config = dict(
    d_mlp=768,
    bias='none',
    decay_shape='linear',
)
Each number is 500 + 25 x the weight over its row's rms, rounded and kept within 0 to 999. Layers, rows and columns count from 0. Numbers have three digits each. The size before them is the row's rms in percent of the matrix's.

# up: layer 7 MLP up, 768x192, rms 0.0672, rows 139-238, columns 128-191
# down: layer 7 MLP down (transposed), 768x192, rms 0.0672, rows 139-238, columns 128-191
up139 099:525512475528475500484520484474531504485502505521506555498509517511512509474451483493493538434468503500534501503469492545462509512560514492465492482559489484536518501518491520493482506491503511
down139 109:507533506512510493517484540529489473529513469509473490467470549520516551518491522482491500529466510469492508474566509483493499553491487477487491489453539500473521491503509511498529452515467451
up140 090:498529440516517527515471511541463515515483507462557517508507506501471513485516513560476495495482478522570474519480498508504474537512542524486512493506458500533502523470530497507515509514497506
down140 092:459520508496536530523461500465491527447524563556498543514479481525506521501482498505482516476508524546492502470469491493491500506510462514515445480465524509521521497468531512505483455528507462
up141 102:492447503476478530510471480487495512556473544487482541502544531476524502485498530533501512504516519473491495511501491473531530507483487518486484521534529481541520534488512538520528486507500499
down141 107:465512515523538487500506506506517530516456453508498485464508458520494486491523576526523532494516482484547509495491535485521503500530499457524527397477528474487489506490508493521501520514496514
up142 106:519501497531507490486467525494524503522501499498505465474498458494477501490497521490519507511520511473548514544489508484509467485490483469529474529487499450528534501499509473529564499474544516
down142 105:502487550455518551463550471496507512509492491502516528532508478488504511525482442530476512506465487490517494466466515527530461506523521535497475472515511545518507545506553486484469463477510514
up143 106:532467498512488492510531490527508552515530512536499492480517477479487507476485519501468484487488519521529506491482484461472513480472467534494523536487529537498535484516536514540504454506486539
down143 119:532500539525510482485451480504512491528496515486459513520564529530485452495532509494465487530466513507496511503512487538552528518523494506485511488496513478518493504485464488476507499475478488
up144 090:461493506509506491516535462531493504488475523523515531511480477504520503514497557498509470520496502518506499527497500491471498454509504463503508514483488516512496501510541502515527525515485504
down144 089:462498489471509508459516507494503501548476511535509537518489464530528529466531479509485505532490475463479495489529517503534512538499507502494498506491488564506475487534500483471519483492489549
up145 106:553484471498507553496510496521501528477531533497516484523476461522471507511508532509500533529516524453477482511483483518548518530523515512470472511490539526527524511474522473529536436491439496
down145 111:519499449455465485484526517487496512520500489483508441512466501461475493543492519541488506514473492519464532520501463486476489465486507496477530484474495469506460505472486444526550512476484517
up146 113:498538523468513488488479539506464530550506479487489506489499479564484503483522474510504497481529518480472497513525491519450473447490474482460471532546516490495522505478515516535494503531525494
down146 108:507538479491491492505523477517515512468549500565516480519470534519437535506489526461478468488550518481479458439512522477482480509476536479463485491495494524550534447527502497539472461481489497
up147 092:486496515480483529484513463512534484508466460512477489472495522505526514486449541442456502484493506515525475461488527516513514540521479534482496492546492503527494553540492486484469530549521549
down147 098:497513475474476484502499470544514510520483456532486512514466496507511532477511545508522552484477503490467499514527463478450465503469492517494529518517514505514509535485471489510480509501479494
up148 099:521501450536492532490495503489534490504533476502509532491523518498485464490534546498502526512521469483494525506487498525485491508492440528489474452506499471487502500495474461504497476515533514
down148 101:521475534473484479507470491526466531508511501471488468481516489515453500508493484550471535517513496501490490469540497513475478539491481522547495517487486469514482515468507478519483463487494518
up149 099:519493490543518550484499491515515508525475484515548496487519517503507509458536506521479462490495473491462538472524457495537528475487505491511517512446476538460491472485517459517528535488542516
down149 096:477515495502485490478478508525513497501512467549471514498515468482512505469443544481509531463539492546547475493503481518483491518512513486510503487532507501519469515479485517469478446541484518
up150 095:547461487498522481540509473518536499521522496489484514488474495456489492501503526478523456490531522480516493516537522525510471548508482510504509524493497513542490535528521519496485470520462467
down150 095:513483480530492508484549540545479503525494580507512497493507527511550498516484522546487489523501472484483526473543477453535534457432499503508477486494476562538504469526455473485483513517499484
up151 106:515495521509509495526506524514502540458550509509509521527533481477442477490532530503487455519521511540504504495510517557512520538493504463512450536538523518526514516531544516476509547521531488
down151 093:525498508487582485492514536475531508466516494531538480442504513485505510565464497481478533537479505509504530547501511530498508508512522470551487548510540521519478501525506447462484475506492521
up152 102:503454486487488531494492494482445515540480506483478470534525489508464490413510481511500451477506523501533471518506479543517450495556482507507470482522545536507517514518507491502508469463471515
down152 100:485493498463501495477507511509483517504469459496439509510492513526458506475485478502495529505516530505521519552501456540491462543476480529528508551549491490537476539509448472548514503487492511
up153 101:494507493549459488470461487476511480526473465502516543469470478454497498488505487506482525499529486463520476478502499484471476463524493500493512478532550503497533486465489507513518491520535542
down153 107:521487526496533553498485485520513506502502509505520491554478481461496498541511485514455500488496468480469481502468495476467509476489469480489480521476463482522498494505514551451471503515483445
up154 100:527502507501485517499484527497451446552516465487496496494457495478496481485511532534518506486495447460532563514517540481504515495508476481476440519505524518485520481487511522484516518504531508
down154 095:520454503481482493507466439528479514496482502519430502510436523491502503519511467522503481496522525489465523499516482497479535518481458494474506498520499535502487519490515527525460498510515510
up155 095:504473473462485504440485511470507531471464526512525533497517504513493485502502521475509487512447494517501481505464488536499541484483457458486433472485506518563543510440465445488489511539511498
down155 095:503448526542500484537520493488468501515491500534490473505498496496490521560497448500529498502523496498480493481510525508483516506493470566510537537568484522450459463488474527498514492512523474
up156 099:514539468454501476535494491468487516538519445517507508482521530501494480493519516501441509512469464486535528517496462528505483456524494459486446515560498492515477491480527498483488498506520545
down156 104:513482432510512517535547521495513475492513525540483498486475498538464479542448473490472501513510515557498500480478508524509504554483491520529475479464460532505470489474483533499489521535497486
up157 100:523529469481474502513482517507476509508517458501518487490521507512500509451487506507487447525494505534522489538507476455501527507520516520511506525518513484537501505454528485474494480445524492
down157 095:506493503524482492525526508525506495499468507453488522511530538505501537476534481518503490530474496477492528527501470505487463478521535484526497500481511537498491477489508467482519501525508509
up158 097:513541517460487527482524476487515540512488509484449535485496483513487506508528495538523525507556536474489517532518480477488485542500469520498517513501500524468502536494526519517515494491522549
down158 093:557486539528504493495484467510493461522499480461555506486512504499494490508447551503497493492471493508533518467536524514519519475537540526497496520508484486480518488537486518514463486524481488
up159 098:500505453477502497494544518506513510492475473517491477511499510454529505543523503484504504531492498508490504514514544504497549480482510517538554494497511529484529482497475522538498486461456500
down159 099:487493492497512486534472509512473523525529511504475446451504517462476507511531506514506470529525440495511491477491494482493491531459490486467532505479509493507528522516514489465466499505526505
up160 098:494476513475534498430514465514527540510510482519517505488515522552540486488519500488492507536544465494503465511539512515485500478503475536474487506499514526505502483509527468506507526499483518
down160 097:522490464507507536496526506538464508501578524529508520505447500469484531514467449503480486469515524465518523508443496545507483503480511486501474481517520474495518506533477538489519486514450521
up161 100:502497510510480513549524477516502550544506494445496538501485511480490538522500519493533491522493550493517510521536540494510514511505515506483465503450492504534517506490490509467524504523503518
down161 101:516520482503525505479511457485507519437498515459529501480524518483479461512505459490552540502481487529476521469486555468461469517587502504506479518494488499516515518559501481505498485506514524
up162 099:475484463497522500511473486525507466473486518509455490494512500517529497503477504495532515466498475495523503520483512495538494478456505485515460466482497530541515496492510486552530517510515470
down162 086:498517533537475502512540479492527461493486515450515517504475460526484506496513509526512516489496502511530468501514539468516496508481538503508512463492488516507501498493494489485490506501490483
up163 112:495511440501456526481509525539507436512452522511502513544491508493504507479523512520489486471484513474484478503476510488509538490492479544465476487474478494494525468534496493521511481482535524
down163 112:523502558523527486504543474499487490513516520447513509454513502522501519473473519475501540472504507472493469507472489537514500538505558540506507518488541463546504488507480528552474493486452473
up164 105:466509515476495501527479486544525522498504503489491504489460467480530519475503499480493528474468508477477563470446508481511497498500527495437490476481524533521504465500531519517513510520515486
down164 099:519477516512513508515509516480512475513499507502549436487441481479493511482513551524511517507524515492552500504476474490509509526508474507521493522517502461527521484461503508461488496496471484
up165 093:536485509467487503478522453519499516489518499425531502516481561540470520499503521535534494505502465475505483496483495501501529487532515479516546512518496491528472497478499443484483510496469506
down165 103:478527516509471507467481477516477503519498555515498517530492497508481469504453465458468527512487492499514511522475509489479518485467463519536471509489500526502488510497484507500485502447517531
up166 112:522492482485497476461500495534486500532503483457488550484506493498464480506538499536479537468481509521523494499496462495500477508555478500487500495510484495523510441503473463490474519529551492
down166 113:495474445520476512526499507474507501494467503494533523456481510530503524521528500468475484505515494494495489557501452511528489538456483516492504524533499497505511494519508458494496502466465458
up167 093:516518487509475491471529518486492507512519470547497533498505433517514507528485518487475461474423548496495481511478497520548520540520532511506460530502452503516514512505504456523513480501522510
down167 091:484485496502520518483490454526509510499479499517510476502465547543504486536526459537492522504493514532548491505542522485516485507529491530492522449537541461540490444469437511520482466489505506
up168 107:533481504484526538489486505497485485514524530494474447530459476471488480497517512451534512526485490504510525494456446499520517468519510467459456449509492536513463506487471488465503506497464485
down168 102:496524519528478515492454485509486535544500517512500546448525536441520474525493550466499520528536479474492546476520480522540501505440449508509549528488530500514528498483507471496539476484477528
up169 103:491506486479460573495486478498502492509527455524514524466447456483517470509529502485522524489488521484502536502477507481509509495528486485533485505507508449493525501502529482540490548492523481
down169 105:517472470512477494457513497475533487490485554489498474508480497500503536483530472492429474472458502514514533493447519517507508512485513485478476498542510476521526501503533529485494504456495482
up170 088:526497545489507489537510475511503541517463520481507502531503514468506451456513485531511476416533533479491506467463500518468510477519503499501509493489480516480504520503521468505546506526481478
down170 092:500519496548481498469507505495476493507507491463514509463519469512563544537510433488482488520498506504510540538512498460497490470479509522467491537506492489505474477463495529516544506496471489
up171 096:530520505491491523460484491528506509494558484491506499494481447521505478503503508483477463497466543518472463471569499495460531483482494536513435518516505499528497503586541494527490549506476517
down171 089:497494504515515476466533484482492504508501519533514467544465497482492459472463556505496476507473465477499531500487474460505450525448498521547515473512523487489496517489507537498535517474517509
up172 102:485507478530517483447490513486486480483471474528482538492516491473486486502505482513514507493494539489512495502486497511534520474518532475496521518492478548545509507523458560484498497502472541
down172 100:510505488491512494523531477508514482534522520502466507522489546515531483510499504484478507511512462545498527440474497524486468469525484471498517472479527498541515460505509499521459515480467525
up173 096:507535546531499515561525460507462510536466509492472479506505502480482522482531498527488479491537471497500517507498480501534500556547513501483536486488497548508502500516526497517509530457461520
down173 095:539484505492515538507511512519509495520506497532548483480480488521549481489462437477493507493502534481489511526509504485467515461480445520468496487503535480484507483502446475480498502509528477
up174 094:468499526524532493490507467494494476506509488535492480498443530533522432511544530509505517480481500527536505565485499484519476514533517497513496484488498494544497519521546501496497539483480543
down174 097:497536475510507453514570514514506510513490459493555493496482510515465519500466483485493527503487507499507473535521495503499553485513493460469552475520480521493520509506489456535494511493450506
up175 098:550510470497516490465475538512509468504494529544503439465477478532480516513508528534502496477484487511497463505477496518508461485505499547521468561499520443515509492525495485482495501520476500
down175 105:499491519533526505469475502463532472513514480467449513463507474489509441486457532485531455497524472470528546491474501530497509471506511502491508449484519470491516526495507487496475499546487513
up176 107:458480503456449491481537507496543469535485496470530469474492518505499454496501519487540524487516438498492497530472563521508506507484507511465515460497515534508507521526471506506438520474483511
down176 111:507493456528545502481511485456500525506509491532447549470494511503457512502464514483506505513485476520581486523504482519524486513507529555463486534488491508488503543512492538482485492505459478
up177 100:533509493542473507469544510479492511491494541534464533486512529490531496509509555477493494511479512531488532504465504528531498549478500462470467488520532498495498452529521476503506486485526530
down177 101:512481485483524518488531510525496473464523438497561465476523488509525500503450451543491475524457484496482533484503566517516493496496517539486498509516524482471504532505504496532504491495442500
up178 096:530518481499467506492493482520509527490489529587540545525485525494462482482520521485472486479508504516481482483486466468521498508538490494493492516501530517478468504477485505513468441539548515
down178 094:503465531488518497521491529509504473516479455487486501524501492496499505501467540509507520470489511481533526508482487485479491525468495465483491507506533513547570504514486490457501554486511507
up179 102:479519516529498513543470553503480497496508535478441501493491490509459483487525478536507484508486474480513513526462465476512484510496525520503503477487456536472450472498484515470500523481462496
down179 102:518473518497492498468512491512534514512525456512465477482460486482497505504515497517511491504543555529472504507464512456509446491501501575497492543483536513525468501508490507501540455487459547
up180 105:484502512460512476482526488444516540540539503488509529565473506479514483491501510499522479481475555489487504542501501494516496497503500500503531511501500486523505484432494516499498529491551463
down180 104:513510509487512478485551500478482494479478491488473507503505482508478529491488521508536476492480490456464532481514487497530531516483470486516483491503485514510502524527489536462511480502474457
up181 118:545513517490528532507546497521506526503510511490525507522501523542505494451502518478521492491514563520470471509463517477448509494545509489512529514481566485475488488482521466470518506534498505
down181 117:477462474476485471473497540462519482490522521502539463501536500542505512484488538485495487490468511488526519440491451499540504472492494514553498464498554515483496557515478483488495477532540518
up182 099:491513524531558481461526537533543519476488527524494459459482488508501480479492531468498497458527528471490495489486527515447464484514526541475502486542507478539459480483538516477484543516483491
down182 098:517512492493537514552506548470502516524514449507496480516487503488516536460488509482520494503477477523519501529515487483529535479536509510511529503482512503472504511494488518518489487488511521
up183 098:441453492518487539510511462502512499507484486509455513539504519541473486481525483529490492484506521480491511501482479507496538430505518536523448521485506502485492536483481500540456532534480506
down183 100:510519508477533477490486523486537494501527497466509504461518479489512506480492436471534471507469554477513507542427488528516508485441509507498513527494454480485506474522489481456477504529460484
up184 106:498493481539497516484527471521519524515470480514508455489492515443516482462477522532552500507484472502476523473530538537516471527511516495487537532489547544470481504504517491479500479476496479
down184 105:493476549485469515505524490480539544496515504531473457498507476488467487467536557501491472462525472491437478519495497469484472547481497505482497479459496498462472533509539537474503513491475509
up185 095:505517515474480537529487545514493502494532531499460521446536506526525505451477534534512467481500532533484472503505515532524498539513523485546487513492476529506531488454505489469476497464427531
down185 103:507476527476501498495513483492553450519523562524496468503482534506504503514521484505512499520488493482552473525496490498508502463483553478541442518538469516518534522536497484493472508504561502
up186 103:458529456463552523477480507478521523476507500479482506490500447565468472548491527485519524507519494481527509520531519519473526520522492529475550506482520516506506510506477511487471489448498478
down186 102:536501527505458465486524493519494497536496520494507466485498519528515495498528460469476481517519520513520510500476557498489497544539515513480477505520512500503498479530512512520498527493475515
up187 094:462466487477493511564508475500520499486530505513481500544509437460521533434480490505481497495491478468517492518505513516479508517495513536537473540512582523556498498514514546509502500488470512
down187 095:502502534550506480514497513471513473530495501475527496519518465501503470519510463498478502508563475502541522460497501527461470498515496521540548476536479500477479476521485483494471507457532478
up188 095:442497525512484504480562437497505516441501490470500517520490521495490516479534497468505455483502513504464462540520496550498512541512518528484461500468445487522523512489504479521507478500517478
down188 095:525467510489504547457482488448554536429536474506513501494470498469506507485494499482513518496479541509547554479487526504548514502489504522444560485507508481479498512485503527504490496488532505
up189 105:515466507505533514524534460470541482467513501539506506503514479495482514483507531518514518494500480536483459484506493504494499407556474495460466531486507552530453500513514498534546459471489468
down189 104:518467527491500490485459461562483456443488487482477472521517493477485496498489492489514504524509490508461492497487476488472464510519518508499484514489517508488489479488550489501486456487504537
up190 112:486521451506515553518511452497461513484492530495497496499515501483463450491506494530471532506491505466495516538502420536482547498494496514513486485527500546511480470468456455473505489549499496
down190 111:506461499520488492513548482500521487464481507468470508503468491443498527470466501494516486520495488458533485524501508489506477480529499501519512511512494500464481466502504512517540498564498471
up191 106:484478507508519513557471497500536504443489567465518483485535529485507476501511511519519485488494490516508463501494460517460487510507503549485453499524493519500558487492498503523559475503497469
down191 103:506498483499519514475501506514505565481541526493538528501449510480474497443499485523540485476468528491482531488501527466507491495496505499450483485528505473507501536477461517555485502523493544
up192 106:503480487496502493468485492504524507573459521484481519513507504484487476475562509570528518491517447501462518515515462524493490526457482519497521497554524502521504519535528514513488495510511473
down192 106:490481461485466515448477523482509481507454521508533513542543540452497485531506495482486495521483462500466454537529513486479505501468494533545464495486481536504505547493461514468473521474502470
up193 099:535480506439510538528496464521556490512495507503498480485521485480533490480522493473532518497547436515472483468530464481505509506519489533476506489438468489502578511520514506519524448458523520
down193 099:496470472476495514505490521450482490513535510467508504505483438500489528511548485464494486500518534530491499525535532503505505453479437466477515482497473476501503497519472532464529517503499454
up194 101:506462487501513515483447484503510458559467476572460503539477501525491495494525506480512493475543498486527470494454531493498475500512490496491513487485496468505477477443517502466468553529504466
down194 101:498460494488506481472535489497494482489494511526506437532499538526536510546475482493520541542533497473483552542500480496502452494487499505490489464522535543489554470543485474486471492493517490
up195 084:550511506515525475449499438511481514483521486535487513454531495474528478530540521479543511482479515524486527487495448462511517518502522534488513487502494487475499505497492509460493470453518474
down195 087:493546499489506500475517526483490514530505510459484512516524569512528466517460472520487458505515512464490489511510478482497509469491460514477490473519492570521483500507470446496518447509510531
up196 092:497461495479542484473521520504479511480455509519519508511489456490485485469487536512521524470499494480465517494506448497507570494504511516520523508526504467543501450519528475533559486494498524
down196 096:497541501506463482502510498478494499546523519548511487503486495473511513473481501510504486510550502507519500502491503515530504500518488508516443470506518479466524453490470472507465479500445459
up197 101:481513496468470496505489498490472498530512480460484485474468507541463497478514503546513459465513499464477459521518542514465503482546436486515528476531511509555496502502531515464519546458498521
down197 103:484524502514467523494491473522535519478521532489506474519501503552472499437483498464514479482491529466504498504476520486521492499489484486418513490478511529523503526466493522486510467505488498
up198 088:494507509538506500527497518512539496527526511528511493495440490492466483478524487494523479494522455542493538528465521518524486536524508504486532491532521504469488478529500466454534473499479512
down198 094:505473487528453510503517508499514463498476536485506525541510498478508520494498441508490538514462490512476511493518490473509525465466479471470458510494493472507518513465501504463505501480535490
up199 106:547527485522497489510473517465480481487485499505505502424451519513475482467458523497512459491474532474505535492451479499511535498484502521567478511493555485512517536477486539538483483497522522
down199 097:526499488483497532495510509528521537462522542485515517524505508525509516446533476484487486504500480494544448514528524466521510477541512471426508529504517526490489455514486494463484528499504480
up200 098:501480461535515524517495509468533477491501489490466477513502530533508448467489517567476455493471516467418543500461499532496494486469517490519461539536538487540538514496530491477487485514506514
down200 103:500523490509473538476510479511488482472521504507539498482493526476481518495455467470471536508499479511519477483501502514534492510471521575459494523518504476508489518485502529512462515487492512
up201 094:474470505500446512502484526492508485516564547495476507466510514498497457483540491518503492479494541485515485515483524523537515507502495528519488504525480474536508493470509465519468502462518527
down201 097:490510509500521503525453498490491486513481485539540477519528486468496534518460481498464508466526508492490555495493495532498536556527435508509484507477466481484559518520497502482472501505502507
up202 108:481510478532487546464462467480497472504493524507492489505430507511445516499516494479464524514529513504482503537469508504517480520455540489489573508501498503467501497496518495520532487496462491
down202 095:495480510491487523490464470470513513474479510514517455495476481491443552500489475457527492529498522538480487495465513506516472508495488514501493543504503515476496515478467490491522499488499481
up203 100:493489537527508488462492514523511499502500511479456529525538494474445491479488518510512501477510514493498532465508454509516521498490492488504483522512483544525477475494493477496506502517541495
down203 101:480497480503516511515472479489487500524481521527530462489469517478493522482513461483488527482489507516523472499502512506518465492542537491506458510495523518522487519492517476511502456552484535
up204 092:487508507516494553497528478538509472500488486528492508540477521500518468474493470532507518492467493488516498516515515475491508483456518522546480478539512456521482467521540473491500531538514475
down204 097:470528532538496480451467477511476510470510497475485480507507515545473501494487493496534516494516467509491481526495489505463528507477491513531486554525487461488498493472469499518494513496508528
up205 100:480521527469510516528501475515520505505466493528485483479512510525477486514524507560492486503506463555517484551493512493475519486542481527483455528501493488546484473523528544508481470477514475
down205 104:510497503469486478514542489485519501495503526472493488478528477468508531489467409540518484497509497514501524535477507499516523495505439489499509580470472477481463507502476538502487516549509505
up206 098:494505523481523528478526490522497526501470485509508540550499506534520531503494497507490524490495504476494466499510492524514497490481446506496472547514492515488510528485585498508518478510523490
down206 094:477479554488502503497469501500535487492474521521526558505505513550519449481496468449538458453466513496480517465500475504529504503499530534492465523529446491468513524488524493480469517504502476
up207 099:502492474507488506523522507498505538519474522525467471525502518467521517534506504496451494446484544504511478489459518491517486507528509485467474490518516492524477505549474511526538524478492488
down207 101:514530486481510484518513493519491490503506481497537471479494472468502516486507527454486540498441504527491481526455558541510493477510499527491463515529498526452488499511524495512503541462459500
up208 110:538534465512498509477451522479495536539478501490459513567511475558482534459503468478534504470531526546494521513527498542515515484531500506460519498516533505512454484491495526536517497483501537
down208 109:456457513488513504528483498516539509481498541467523546478445510455527480541485533514539483523503483517505551470520480521501515443489508520472501501487474465487495490503496500472495498522501490
up209 109:476446492524455475527504461523482492496511488496537484497448515480482518492491528485516535484490478446515505535525513546507445483524535527513508455493516536511499473490475538550497465502483518
down209 110:525515521503499471493466534473483563541528536518502524543485508500528476508515512504506525505492501499514463460507526519442465503498458494503522486542541469496493508491482486526497508466528469
up210 101:504470478501501463456548490503502522488491526542488512514493480501507447527530484490534464487472509518427529522515482441495471508493509521504473494469508470516490472556518495489543501485459533
down210 098:506517520504499494518492482530475505495482549511500486512521534514476488454478524496492464488492544485511491457494549495508560485500490540534514489521509494517481510472491501494522502484495443
up211 099:541512478504549471568515510495502521527527469491495516497516485495489519517526526520484466455462469506514481481507468471538548481485526515515479534482533522460486475512485489482514492495487513
down211 103:481527484466458502470462498501512523517469499472488475512529524526496496490470536484475515534509494514486513501530492561463511483504451489541523521451477460529527458468496499540517537488501488
up212 110:464474497496534535476502495511489479515501483526517451493489497501506506504551525490489533461491539487490486535498503514459545480533488538515498482504534482508490496492489519501469489448550542
down212 108:505546493524516508492517508525496468495499511493498537548512493470517500506487508491469495517491472486477548499486480539504474469523511522451476497475472523523490496442469535491491466519494540
up213 098:485491524486493469497474527503487493508518466477499486534446460488511465485464505498481501447493471481551539517506488493513494523517534514491519517534483493513512516485495508489539486485491488
down213 096:556505548502501535513513459491501521466489505477487485497474507481509482495512530445548527501555443541539469549486513511512500485506496488480493547483529518520490462557471489535476522520528549
up214 105:492528468522479527476496475481504493496504521501475516486463527505498471518475502499472560515529512474546493475506514509478470481516509499509464482476538478491457526508568497536456494492544513
down214 106:505443455487507485497494508514499513492452497556505485473465494530496468497526456510541508530490484499554534486528563511515515453435525486498504479493482491491512510473489509429497513499543504
up215 095:479514461522473523530477504485532486510523492474490516499484513498514454515522504525537514499525508467451553574526536467492498454472502526521532479523501523551494525465521476537522503508469461
down215 099:505518520473508501500443456472495516550518514507508501511466513507502505425458540492493470508536524487498534458489527440493505469502507463513508501489492524521485464482506516518512487511529517
up216 101:523531513511529520475512483532510515488476521544486471513437508527506460491513518505467523483469458496512502510470501518466527517463541545502509496499478551516453490498500523529502522492508531
down216 111:508473532526497483488485550484477506485503507460526484512524489471480489509494526484477467500500472500456486495508533515500481508542457527525481503501460484484537543485554521541488476502528515
up217 109:514552473515489514520489489534493443520447537512477508473542512508519476479498509505462529506502501514493525529496504488518571496532508537546534476474485513493486492520488467499505502504519486
down217 105:478524507503520496504483464525543531466518526498439533558527508478530475473507485517501487511491497455464470529473446483510504459498539506528532516472520543461453547522484505502484532476515501
up218 104:495511544513471483480486507493486532515502523521517521482501483503472532466542524494487498483518486524483514496529508468516530516479493514496505514552528515451508572495510496510491528442591474
down218 109:481495541474497483508528510504522463489529508458497509496498530490470509499479478518490485479486530500526522450501502521478487503535507489537497506507507518498575480495486471517527488502454482
up219 099:504506513476478502509498514519479512522496497500465517493478489494493505485471507472508484495567473423533507502494469480486515517504466476507529504512513475547482499496451499523509511504523486
down219 097:523486472482487474464506484521490485500538487435503516507490486455497494504527498510477554480468493504475505504491502536500453473519524459515473485510481509503507453493524543528486535466440532
up220 106:561510504492500462483522453477520505499509519452532534495453504521505511500486523521485487477529507517505495507515539512535488473486530528460494508496506465481519519476501500514479497445509539
down220 099:499479448487516484506454526478516527453475497498480493513498499467509539476513441482507512468512532496484506511492485504531460479520470481517513472502505469485492459513547488508520503524521490
up221 111:498530494506471473515513526502461526485495479527489499506468488525478513523526500517493510502566492481508538507485482531516533491536531503491500441486507494480452485466498517551461497536512478
down221 111:491492536491460491502498491509522500541484505460512516488497502547566500525519492555531487506533523509546487462541476474498485518512491494500483498525510516504518515502506508481515514509534524
up222 085:470490510493494502530524462483504502488514512513480464485500547496523475507575506523509547477509421489499549494475523531505537524538482497526528514476539515500501506467474480498522527486460481
down222 087:464491533547452498494517512503477513435473490521497532525527500500500519507416403515506466492509525533491527483499513531503482501455466527483536478505506502472513518500527485539517514467532486
up223 097:465491483537563451475514504547509504460532500438504486545499496526517514510549509497475510492491470507465521493479506488520463482459525501477510498509509502531502508499471511495518468522488502
down223 100:500483510486535528483558487500583539477468501539498484489555531500508526536482468475522503500488511517512486490516488527465538489481473519489525493559484509486498500492506488536490547463538504
up224 096:498531472489503528519459507492487507437508491488536512525511505500465488486518483461497500502459517461533486511488498520530503517485528500459450552525483541512512462497491486514539505527502498
down224 096:498526464509530479476514481483474486452456485502495519464521498498517518482525515474497454461511502562509541511523464509480510509530512537494491463512509514523487527473475550517468508473493511
up225 102:514488545538509515510440502500549480490481482491507492508479472543444482506540511540482491518449579512488510494502517487498505524490511525440489537474500462545510513488491507499478479490514528
down225 097:522500502526493486505483516473488503470488471501471554518484499537523472464504499505522513528511473497503515473431461512477516509490509517451486487516512519510504477530512536462495495453433469
up226 089:465507495449511518473547475504498512521498481496473463458481478462495534537476505478509501465498513496497499454512549504500474537454541516522521464507497458521447497462488481506505479456492550
down226 080:527504517526521493480501520507511503506491492505534486462489545465529508469489518507501521469534529485532508525476475532503554455508488503528517526517521492502486479471470538493496502509492464
up227 097:496474500461521533479479509499472514540473522465471500508492480489477528473518512554484475546523493480497504499523484418486495505452519546453494454513499517483510490526445512442498535518518514
down227 092:497479519475498528528506533503508534486481488488462472480502495544462512483470521451465466474477507473460489488527549504502493544510511512488484463499508468513462500486507505509511487516483466
up228 092:466536541501517513496468512524488514511511488517482480480459478520500485469506455470502489506518458517528538506498502467493542508551488472530497484498483466492495498479513456531534512478524471
down228 092:518460517471509509501484496482493532471502429539534451537463524501486510524488444516524488498478501495504481465475469442496522493494513509525508529513502534526491496489469486503475525546497469
up229 101:438509501519507503498500490545505465481476509511503483518512520535544467463500508507519520473498509482529492516527506520503504557539517502472479523520528497541524531524539523496499485525515482
down229 102:489503507513471517487489489482482539510488565492507481493463486498490505480489458476472512499517483525526491551485497510507522519484496479549493451527523449498482500477496497508503482468478466
up230 100:500472517500480530505486512518472501478525557517497452474538470474458479489510471552488527490524457502499476517519492482508566495504503469514512529448512481504459575467505486517497483509524467
down230 103:481488501482506503512495477481502492507508533548528479478478459516526509492466498522525524523482501474500543491485482528478506494491506500510483509492492471517498505525554485477489518486553481
up231 103:487488497509465491500541466496536506514483475528501503514503431490456477474543521520457517521465523461482509487515430524475511513491523536525530533494502502511470517451480467456525520513526510
down231 098:508496488514493529488474475506508490488509471491515511487535520531477515529521528534466514435530532520452484486486512478476519479478494464504490534451493494516517521480506468515482538516469489
up232 113:480510464523495518539511499554480503495520469540475503451514486544513475479500494522461475518471474496522504480487525530514521494498499553463506511508469496530533509462525484537476511519491527
down232 118:480502498458554489496519488476494535538508480489542500506480486483504484503496511503498475489474521485494529489512504495527486469464501486512485474528459507490481487451536463501538481528477471
up233 112:492481488493508499510512505507530455496474483467473520510538495509487520529542505511497473439523467484489525508467512528494523487455484496477512466517486500517499503482504475536482518504521504
down233 112:469543481516477471487537511531444505498543482470507480483490497475513509503500495510499518501509521499465502480438492462490472463467483504528495493454460467438477482475527538499559539486508517
up234 098:517489526478495524517510527505504504500483472504501456570440520500508481498492523489491476487514476514524459513521504524481481474482527478505461516512512486560464549498501482466469466476483508
down234 093:506486476482470481493552512484494474472466550525521495546565491482485440495457533504473455519531505508511496452455546470513500506556485507512496464441476512559483486469504507519491499520491468
up235 095:503524503472527472493463474505459546448464472462514510500508506531479485488529506513512473518508488493497483477541506500471472525539527503522534491507533501502519491469504545480504522524483525
down235 092:545495522492521495485468509473500470521512514507510493520487494490512502547506448498515515445503540503481453498461493517542517487498526500488459482484540516490527513546509523477472503475468547
up236 090:476555476550496488490505484518467508506543446504511494469499491456438483495503462488498509514529453503473533481484430484513532497505510521523493478473538498492541500475522490513516490496500513
down236 095:491501560479516470499517494497517501533483535511500534485448484541489512513542512454475513534490529455490470551513538496504513494473528529489496486578506522504422501479476517540479476486472491
up237 087:487469491561496508521491460504488500498526498492547502493519480518529499516495511495482471512512513473454506521499531484462474475512505512518544516494512459499493531505483490495512504499444530
down237 090:477562465469504493468482536504499439509494472493512503483467497467477494484522513503504481487487497514493481508501485506496484508495531515490432496514520556513449491486493471538474455512528523
up238 095:529501492533466516489521480487494502562502534535480525457487487472483469507499497456504506499479499484462456452484506529495525515511522532482467464513524496522516506500487533508488519498491485
down238 100:506524471505499466485558498553528511533528475531492494530526465509503500510465455536487478457530495506511465486537520471519485509483494502516499548501466494490514458467503459510507520486493515